config.yaml
num_hidden_layers: 11
hidden_size: 128
num_attention_heads: 6
num_key_value_heads: 6
head_dim: 32
intermediate_size: 512
vocab_size: 1573
hidden_act: "tanh_gelu"
norm: "layernorm"
norm_place: "pre"
norm_eps: 1e-05
positions: "learned"
qk_norm: false
attn_scale: 0.177
bias: "all"
tie_word_embeddings: true
parallel_block: false
init: "normal"
init_std_qkv: 0.0442
init_std_o: 0.0442
init_std_up: 0.0442
init_std_down: 0.0442
optimizer: "soap_variant"
learning_rate: 0.00602
beta1: 0.95
beta2: 0.95
weight_decay: 0.041
lr_head: 0.00694
max_grad_norm: 1.0
warmup_steps: 200
schedule: "wsd"
decay_fraction: 0.824
decay_shape: "linear"
final_lr_fraction: 0.0
batch_tokens: 32768
max_seq_len: 128
doc_mask: false
train_tokens: 148500000
max_steps: 4532
dataset: "wikipedia_en"
Each number is 500 + 25 x the weight over its row's rms, rounded and kept within 0 to 999. Layers, rows and columns count from 0. Numbers have three digits each. The size before them is the row's rms in percent of the matrix's.

# layer 2 MLP up, 512x128, rms 0.231, rows 466-491, columns 0-127
101:497464512485460458491527490497502545472537455471498464498490494470501512492520516502506543485493502511523524488516519482510439491451484516515500448523473513478495490500532507511533536501497518550489557495514537514521496502458512472509521516471517501463497449516483518522495517502484445504491504511536501508483503432544505547528453511496516471513488526543522496510503486488468529529524
094:501464496459440488464533475502505495491518559462521518523482486499543501506515465463530540494483492536519512500484504512531509530537470524482517498545467462492473520493486479503475481468540515519499526496448492512522488487494468517489556480521515499501531514499474501527482453480469489482501497481511450510506471516502495496479505456457526550495486452550534498474497508524525515509517
098:473508468516511513493497503522492511482481510520501520506517500513541518510527511465480499474521490502496503531502482482472472573524444483480473499507518538507525520475463484565516486542518502530544502505502507529478484475522506476497548500506530488493499493477481489509498482471502500522500486546502530487495548414497527519519542490510521474494504488499453449504481546519483445457485
104:474496521468534482474480493524525474525546485497489484506539531514480463516454477500515490474492518490462517510470534536498490483493492484511495510509557513513502503455521524479540500478508447502502515479485508523489450490508498511504463488472495515543543515514452537516492526466527510493489508496504478481537511537530506549439534494458502483450517464441520512506523491466504522493517
092:502471507459494509492504478545530490500489527517515475496542512463505518500500519489435451531499510532576508497503429512489493526460526470501481524505513478497478473547540486489495518516528506495502500479495514465535478475496527479515513507489512494505469497502559470528460530473461471466497471553492462503491480507467477526512499522497516502521492463490475508517491476537468468516523
096:481483505456500479488499558502537529491461478488509513479480505527517489539489482485537535486489478535450511452530502513490475486493550512449513545545501449489506527486480496499493528473526528501512512492444526460522510482505470487483537519479488515495502538512519482521464505498507481526536468511473467521508521460494494472506500482548473539491484458464503538504496500494529495547509
094:510484494516489509505453484484491517462526520461451475530454476497483488501515470422495527484494527520478526448506528524489500519507482494510460493459515513528483484508479498490495511491501536535480524511508511502542499488480490503510545441507546494474530492504509516532502513526517509492511517538471533563534500495526512534488476510539483496502531502554506517491562507501529542479499
101:506519510487542511527490519487535516525524519445472538469479495502519489521487483486512476512487532532490527542478506536526488522440497504452485524486521481550482448489460482504500555527512479490471552506458491501468512478477447482495485458527520525500510498517517520491516500491528517469531484532478512511533507504497478503567517478487520492522487503475495469461513470509464505520469
097:503503492512490530528484499489473534495494489458486519482479501532499506473498482524515525468523487513474484527523524528506510521531442474465525504518464497478528502512538546516548480459523520487501475493472484540487542495492561520454457455502515485503468495473514537536500503572502507496498509467514530513496507489515503520445502467478479451488513520500512487524473538493528526541497
104:499493527502488545569526502491519476501486498502434502482499471482501521506500509476501503535492477504436501505487473564489488522464477512462498549506517490493476507536495578516484467503520519493497501472491523507498502505462472478540442483521489508532512492484506478497463533467477513474489487511503493521483487503526525539525493501493532526544452529496443506492464519510529491497507
101:508507522454499509499512531501512487480510521474515492469512541516555508501463519464499511507536463478485501494489530510502517523485440491507502484499535459489476477482475530487508550510466516497445526540516530488473462481513478494487502455517514515509478525490497503472548459479554504531499544528497528483479499522465516533515471501466581518495530507472503485462499534518485496502492
103:570495525477507503500521507506529482454496474524522491508522530531457537490517495473500494516487517518484489508537513481526481494497521501528439498499533490491458518520525500553494478509492497499507492436517523488525441523444495518518481475487474494500482516470512458493503466542475517521489477530482498513485515475504542501497538500452486497515436469462506535506471491500544472489505
106:452496471498477529543551530493497495491508469486532541496446490547509509503475496488471489470489528465530496464482538485513464472506497482527542532500463527515486531493491472499549498512531512491529453482468471489477507510536520532499510499516488498506523492493472482454515534472519498492467485513537539519480514459507455507500507487465450518506502527541507501506514492480532519448469
097:492453512441521506465521451466473575529524493537508465529480506503528524481524505513477498536491504514456512479499508478489465531516495560471497531521500516465531486460513502502475492478531494471544495500510504468479497485511495487520501523432467475497517532518488503506480490488540525491511511474500485476519501515478459523499527478486476512531451488489470471481541502505477502466518
096:525531520536492505502502479506527497477512468496473508491512511463479484504482524479553503571474540481528558466533481530541534553477484526478510544496485497516487504538463471503519514502499497466481509492455470487504551534478454510505500470536524494462490480498454499515513524480532507560481517512488482515478496487542487502518486499522517499486480519508498456466494505531528516506478
105:497484461535522504529498470481439515460521483504493498518496457495542508466486510504517515491515478461466502463526485503517481437519467491497503493491535478475547528513551480500525504521519483500513530528456517460457488522490555505465514502555501514512500544492501494537499507478508498513459492513529534487492508518509499522481480477493480571484508521477529509491472502484493535540538
105:482453463508549517526503513533486486473496495491499484499494511501524522482522522486522499493491492519469466491525536488507540504552469500476498432518494476490521532549516472464526462449516507455478491492489477522496514500518509473482520496547522500526493505537513541500481515492527515412467473483481501528481505501505499487544522480484494482515549540506463487498490529488469462483520
104:457516547507496512482529464548505506467502512511521489480519490487482525477515547492469505511526473516548449533480492487492534530511460484477511514464510516540511536448461505524469533546516429447520568482483501481480493500519504480477494502506494519489506472475482526476506496456485514515502498476496500500497493486519469532484531518493476512500456475534532520485514487492499477457501
101:536473503472493514552476511536441487476548516493504508509521493488443484508493483467516484507482526506460498498527462519493488495535511550513452509499491479475459476490502495452478519463509489498491536480509515430462515496492495522513470509507481545486519500532506463507509527474477525501471503488483469542496499472531508515505550477532522498521504504454523487477488505482553471468530
107:473523515518484514500474485509548494475509476484528506505501480445507529565509522514542526487498508522494492511490457488487493490476454469480492495484472453457487510477467462461490490526498490542491470510484570484501523459497516532519483472504468512494515518522494500536466503466507471488523486491499537513485488536508519473492514453497511502575528529460545469485500508466471508496497
098:522464483482460531510479505500496470524508455461479496498550522510514518493518521484506490504532473495469490517522473529554492491479531491497505505548484495524475525512508483492513483527532526499525496457542464500465468499512498502450472476502524471467471555525515480480511498464514489539509504513469446536468446498482472485492523521522518452474553527485535518478512471501478501485525
095:443478478518482524450455494524496533543508517489510461508482522499499469522491487514494458497511494471510491537519505460516503519498513537514535461495487457545494491477486482533506478508494508458463510478493492522526520521473530517511526480500526532500495450497495511474494526483435512457481515514464477475520517536517532549521479475490510521507476515479507533548443494474478490530525
096:460498491530487507465538482551462447507508503470511507494511508446492504512530485493459518519510523519492542496486517528509457502475501548472472523510508497533520495500503490456501487518476492501506457520470520485520547525463460506535566484472493521500528524482561484504480501533492499527505508519482460475510553468513524508506477513457549507517504489460490521508515523476514498509536
119:473497506497536532495575481538507512475475506493476537527526496488513491508528499476510503520510516497438493520528510488546479499502508491493466514449495483503503466499509464499464501555527478519508481499536565467460497513490498474544457503515488492455503533462485488509491504553535532502501450506478489509482485524481507495519492483529458522499527545501503515463456470488496509527517
095:499522509531537479531458464529503500492491449528524497522492454503501508484503563499498454469513474529544502484480487490502502500475522500487474521479484521530560492510504501501511478476536492452509515519491487515474500451522500471477476537546517478481473506499499539517502545498514507511487515501514504490546500439492492497507523521501471460516512561516498510514474479471440502441507
095:508501553497468560500495468491501465483505516492478557491515484480521548484524452493544474527492486580490499499545474483479536523500523476509472528471480484516485519546516506514473535493568498484480500525487495459477516493521494515461485494502528501514527529544502503502537519506496485523515519471503463520511462513527529497462504486495512490478489504524525510475512460505509455496478
# layer 2 MLP down (transposed), 512x128, rms 0.214, rows 466-490, columns 0-127
103:478481469509542540511483491508508499498506532493494530476528532492482517496528470528477503486520501504520493453529514460479503512493511496524558494485537490473485539499500504443489568538492491495486459509480491525515504480485528503531490509501489511504476512490494476531429501495494556489512532426498508465498487485509508483467515436467518485534447491469465497490525491517508527502528
095:531479505506493537455495493463471517526490509501500485532523489529476524467497531513514486497502553467515502481496524462546533494475522508530476476480508529532500498504478482512558504458491446534519499494487514444494489477490457487472485492496537521540519509499484505498496477506470542492509453477470494530482470473448540517528467515491483510499515502476502510430501457515478488463525
105:434471536577516506529514474490489496524494507516522499516499522460498493482497516482504499512512501485536540498475521472488512517508454525532489511507528481512505516497515530467481537472504472491483493446513568510496489483448530497553464507494508522415504511510490487512485495512502487501503509488560465488502506497490481488507500475528523529510493487478478476514533509451492479513555
104:510470473467480502469506508491490452483466514513533509503477542436534489495502454496513529466492485484514507539457515497485535498492515505529483508535497493532535497509473504500515504462570495459520497500561497491541513505480496438530486466492487515524517499451493504435463531504471501517515506480493500524492481524522494480510486530502539466494475480497513516520534505522501489490442
100:491508449484500528457530480487493452489487561470497499474493515473521521536488509516485482463511514513545478513514511555544492527496447552495487489525462507487471528516468515515501507501505486468522522491491482466524517532496495532514515554499506490474504524489495479457508500453462493489524534499490448462515524483529511501522513473495509529517495526495554526470474510506515546470531
091:520505460489513496503474548504497492548502497508533530468483521489538530507442521505465492474448516487502485514469509501492475471491510500482509511489508494506437491476470493483443498500506494521486539513515495504502522511521509534479553492466521485514511517499472466529512485490493476503483525490501564506560508531474572469518484484488466447467491480478473476514475489461530516470502
090:501535530535469488493519493484481534499485483455494551490511493519484500526517543493500517428488481489494466505524534448511547518503482494483461555535473508505501533497528515493522540527454524538499470508513520518533478520484491506521497503542470490480504496483512511457491456506466539487491513504499497482500472528483482450498524500533508489483507488466482549523449448511491529509508
099:491490480523492458480499542516510529502502501503473505492534513512440465472481475533488484497450463491479476482493504515499523496501578517461533540455543513506461480515504478496523498507504521456495505458519502509524507464497509489469514521462529511516525545500526559520500489506488500510493454489487487483543497448538473519476535527484491495551487501475482524512486514529473505479469
098:518489487498500501457493514463472456469517473495488494539528511445489502519507468492460475485476501506553510491497483489516548506519523528523505516475499485516485514500453501476522521552535509507498490540535490465450486537493522506545557463504546491523495509523514508461514505479475489520473481532518527506558505466533539507523498506486541520525549485447481477497500501505507490510513
100:496548461515514528531544514490524537486499499497472523517513464526514542530457509503500569511499523525503494545478494492506483511472497506494512482530475496489506492509523490459485539513529525516498569525447477502506502541448510494471482477543509487505521520533540492501502489491508495491502493487527522481547488493489541525456497471504456507495488502580504530536494495534506493510486
096:522549507486438534490511488514512478511510499484505510509468436471479513529494479480553517507511467481487484481515510509513498551492483451535475497474484466507508491525529487459515499488491485482479520518476515488513485498533476465503552453497502488500538494506556461497446502543517504533523532511484538492498474482526509485513478533489467514467488461505463493491486498458546491459482
119:473493474523498491483487495481535497499501473488501531506505470500495485522500524519494514553475471526505477492452518485448496483525468567498499484501467543486496466523486522466496451523549487545524526486505462530495563476515537493465505484519494510509469510514482516460479501499539532526501513488519516488461461502448505513455495519493486482472516500551504487483470471495443521489489
111:485528490449560474517503471491513487511516487448480536478510500536476468490481517543513496503492516433553476475494519481515486526487515455487501511546528460502486501488504495494487464542472499476445503503515476492457490510477507522473504497482538523507488471511549494486484524504538523489467506497522490485463533486490485515518494489550509531555526530464520500482494527518490525475534
098:498527492496472445503533485522470515510510540537474506467526503511577474477479450515466504543506505490532464463505420475463481500494507515493510452497497485538480479481491501505502491453485497484528516517558493537465462515489467493483549516493497479471512469515521468521484479517475481498474478478510496496498510535512466493502493478506507475513469472490473523530505497519478534482481
087:509503501473520492531533521538503447509513535489478538509553506535466536509508514519498483486441448488518494491474492502497494470513521514462492520545491529498490509485530531468500465526452492488526540486491460472484473490484531513516464517506463423493525510505504499522481558530532504507515483510500508505527521529500523496555513473489519509482476506488482504446540510503508505505463
117:506513464537501511509481459473499523508530486497491546481493481471478511480461475515489528475535481504491516503480479470475511526514481471499498520481474511530532514480487531528459511519427495494498511525498471479520512513507521530490532490476452539506511461506524501488486524514463484500493498536527482549467517436525519538467497468549495504531545495494565523539500513499531525505476
104:493501474506520480502448474500425484547499500497470494535512509499500500495495520469494542507478483487512488512528497496526549488510478547500489480543488497462443538495468477477481457468518515542497530469545538482489528532438504495472513511487532496516529522476509495511467562487480493490511468489482499523520546508494468512528474516518508508471513506504546536502486509534489518515506
115:490480520478505533514501508487512526526525520502491491538530497490480498497537506499458497506498508473512495486524489520533497466490498496543472529534488465473513510529511462498534482466490525481510462575496514502500514557527549525501519506498502495518454503532525493531512458463497495515526528494494470467523536548507533470521545532503504458549492437460483492507503508506509544515534
101:492477469524527478556500507498552512505548505543537531522460497488503482494435524470445470500490522449527494519481495500474482497525491484524518454490521513520484458452523489489535507464495508522501506495508483467486502532443479549495483505481512491526467495498530542487458497523525508492452494512540479482481473475474499478493512472478495489521471522505499478534498518479501474531486
097:501496442495507527532505501489487499499496518472541521506508493555510547455513444507492515469490519499525499516509508478497523537538479561529564525493518541514501486520488513498489535507486509484507468510488490546541488539519505470465466529519504476497464520507523510547500495484483546465498492464531474485513517500494513506510505460515488453491475448527531526535543501501475493513514
096:515461523513512519462504506528480506515463531476432520503511536482467445473492476496499504528476501450521497499510434481460483483522493497479505508506500487472520479534536518508502543524504513505491522524528476539504513468525527497532539466486519511526488475512511510511482427487492517484492502491519494446450517488486468511468518467482518470471463513531498500534484493470516531468519
099:508540550490477499482513505507467502499534504469522486447496483472492520513526480545465496541490475488464487488505489486506489457530500477462498485497519505473526532540474535526460512468501504455490480543529503467498473495478485552483454486513496519486441496494514522504522517508490512473496435482527496522458520513502523510537481515499461464489523544482518487493473479505467554493495
088:557505548514503551505474512502500476494446434506544520520512501521515473464488504508538492469524484493470460524534518528496500489502516470497541499469518491496510521507484460509517504520477503477501511493502526486508438472515490472479477522487493478513498460526462505497496493478463524482459497462528513491485450528513475494461446491489482453471478488521549485495522484548486503503519
115:507489461512506491483485488482469537479491473499546480469481516505553481485525491510541497472526456500470487523450488506496505476481491493487470534484494495526528496512484499474501501491539467510468476477472482505490514525468493454491491485492436517482477486504480550488507509497518550507446473547523495531508466517454493489437474512520473514440514518463526532513508487463509486479482
097:531445472475480498545482461484517498448524542453441504507524460508482528481523511525454517468488508539480521484540476516475481480480502520520529472476497509499533479473516518480512511524510495522492515469484482477481508553476504489509460473506552481500507490484508519559463502518462516497511548494508467510464514457501502511495502463507489544514499513455483523513502483506541503515488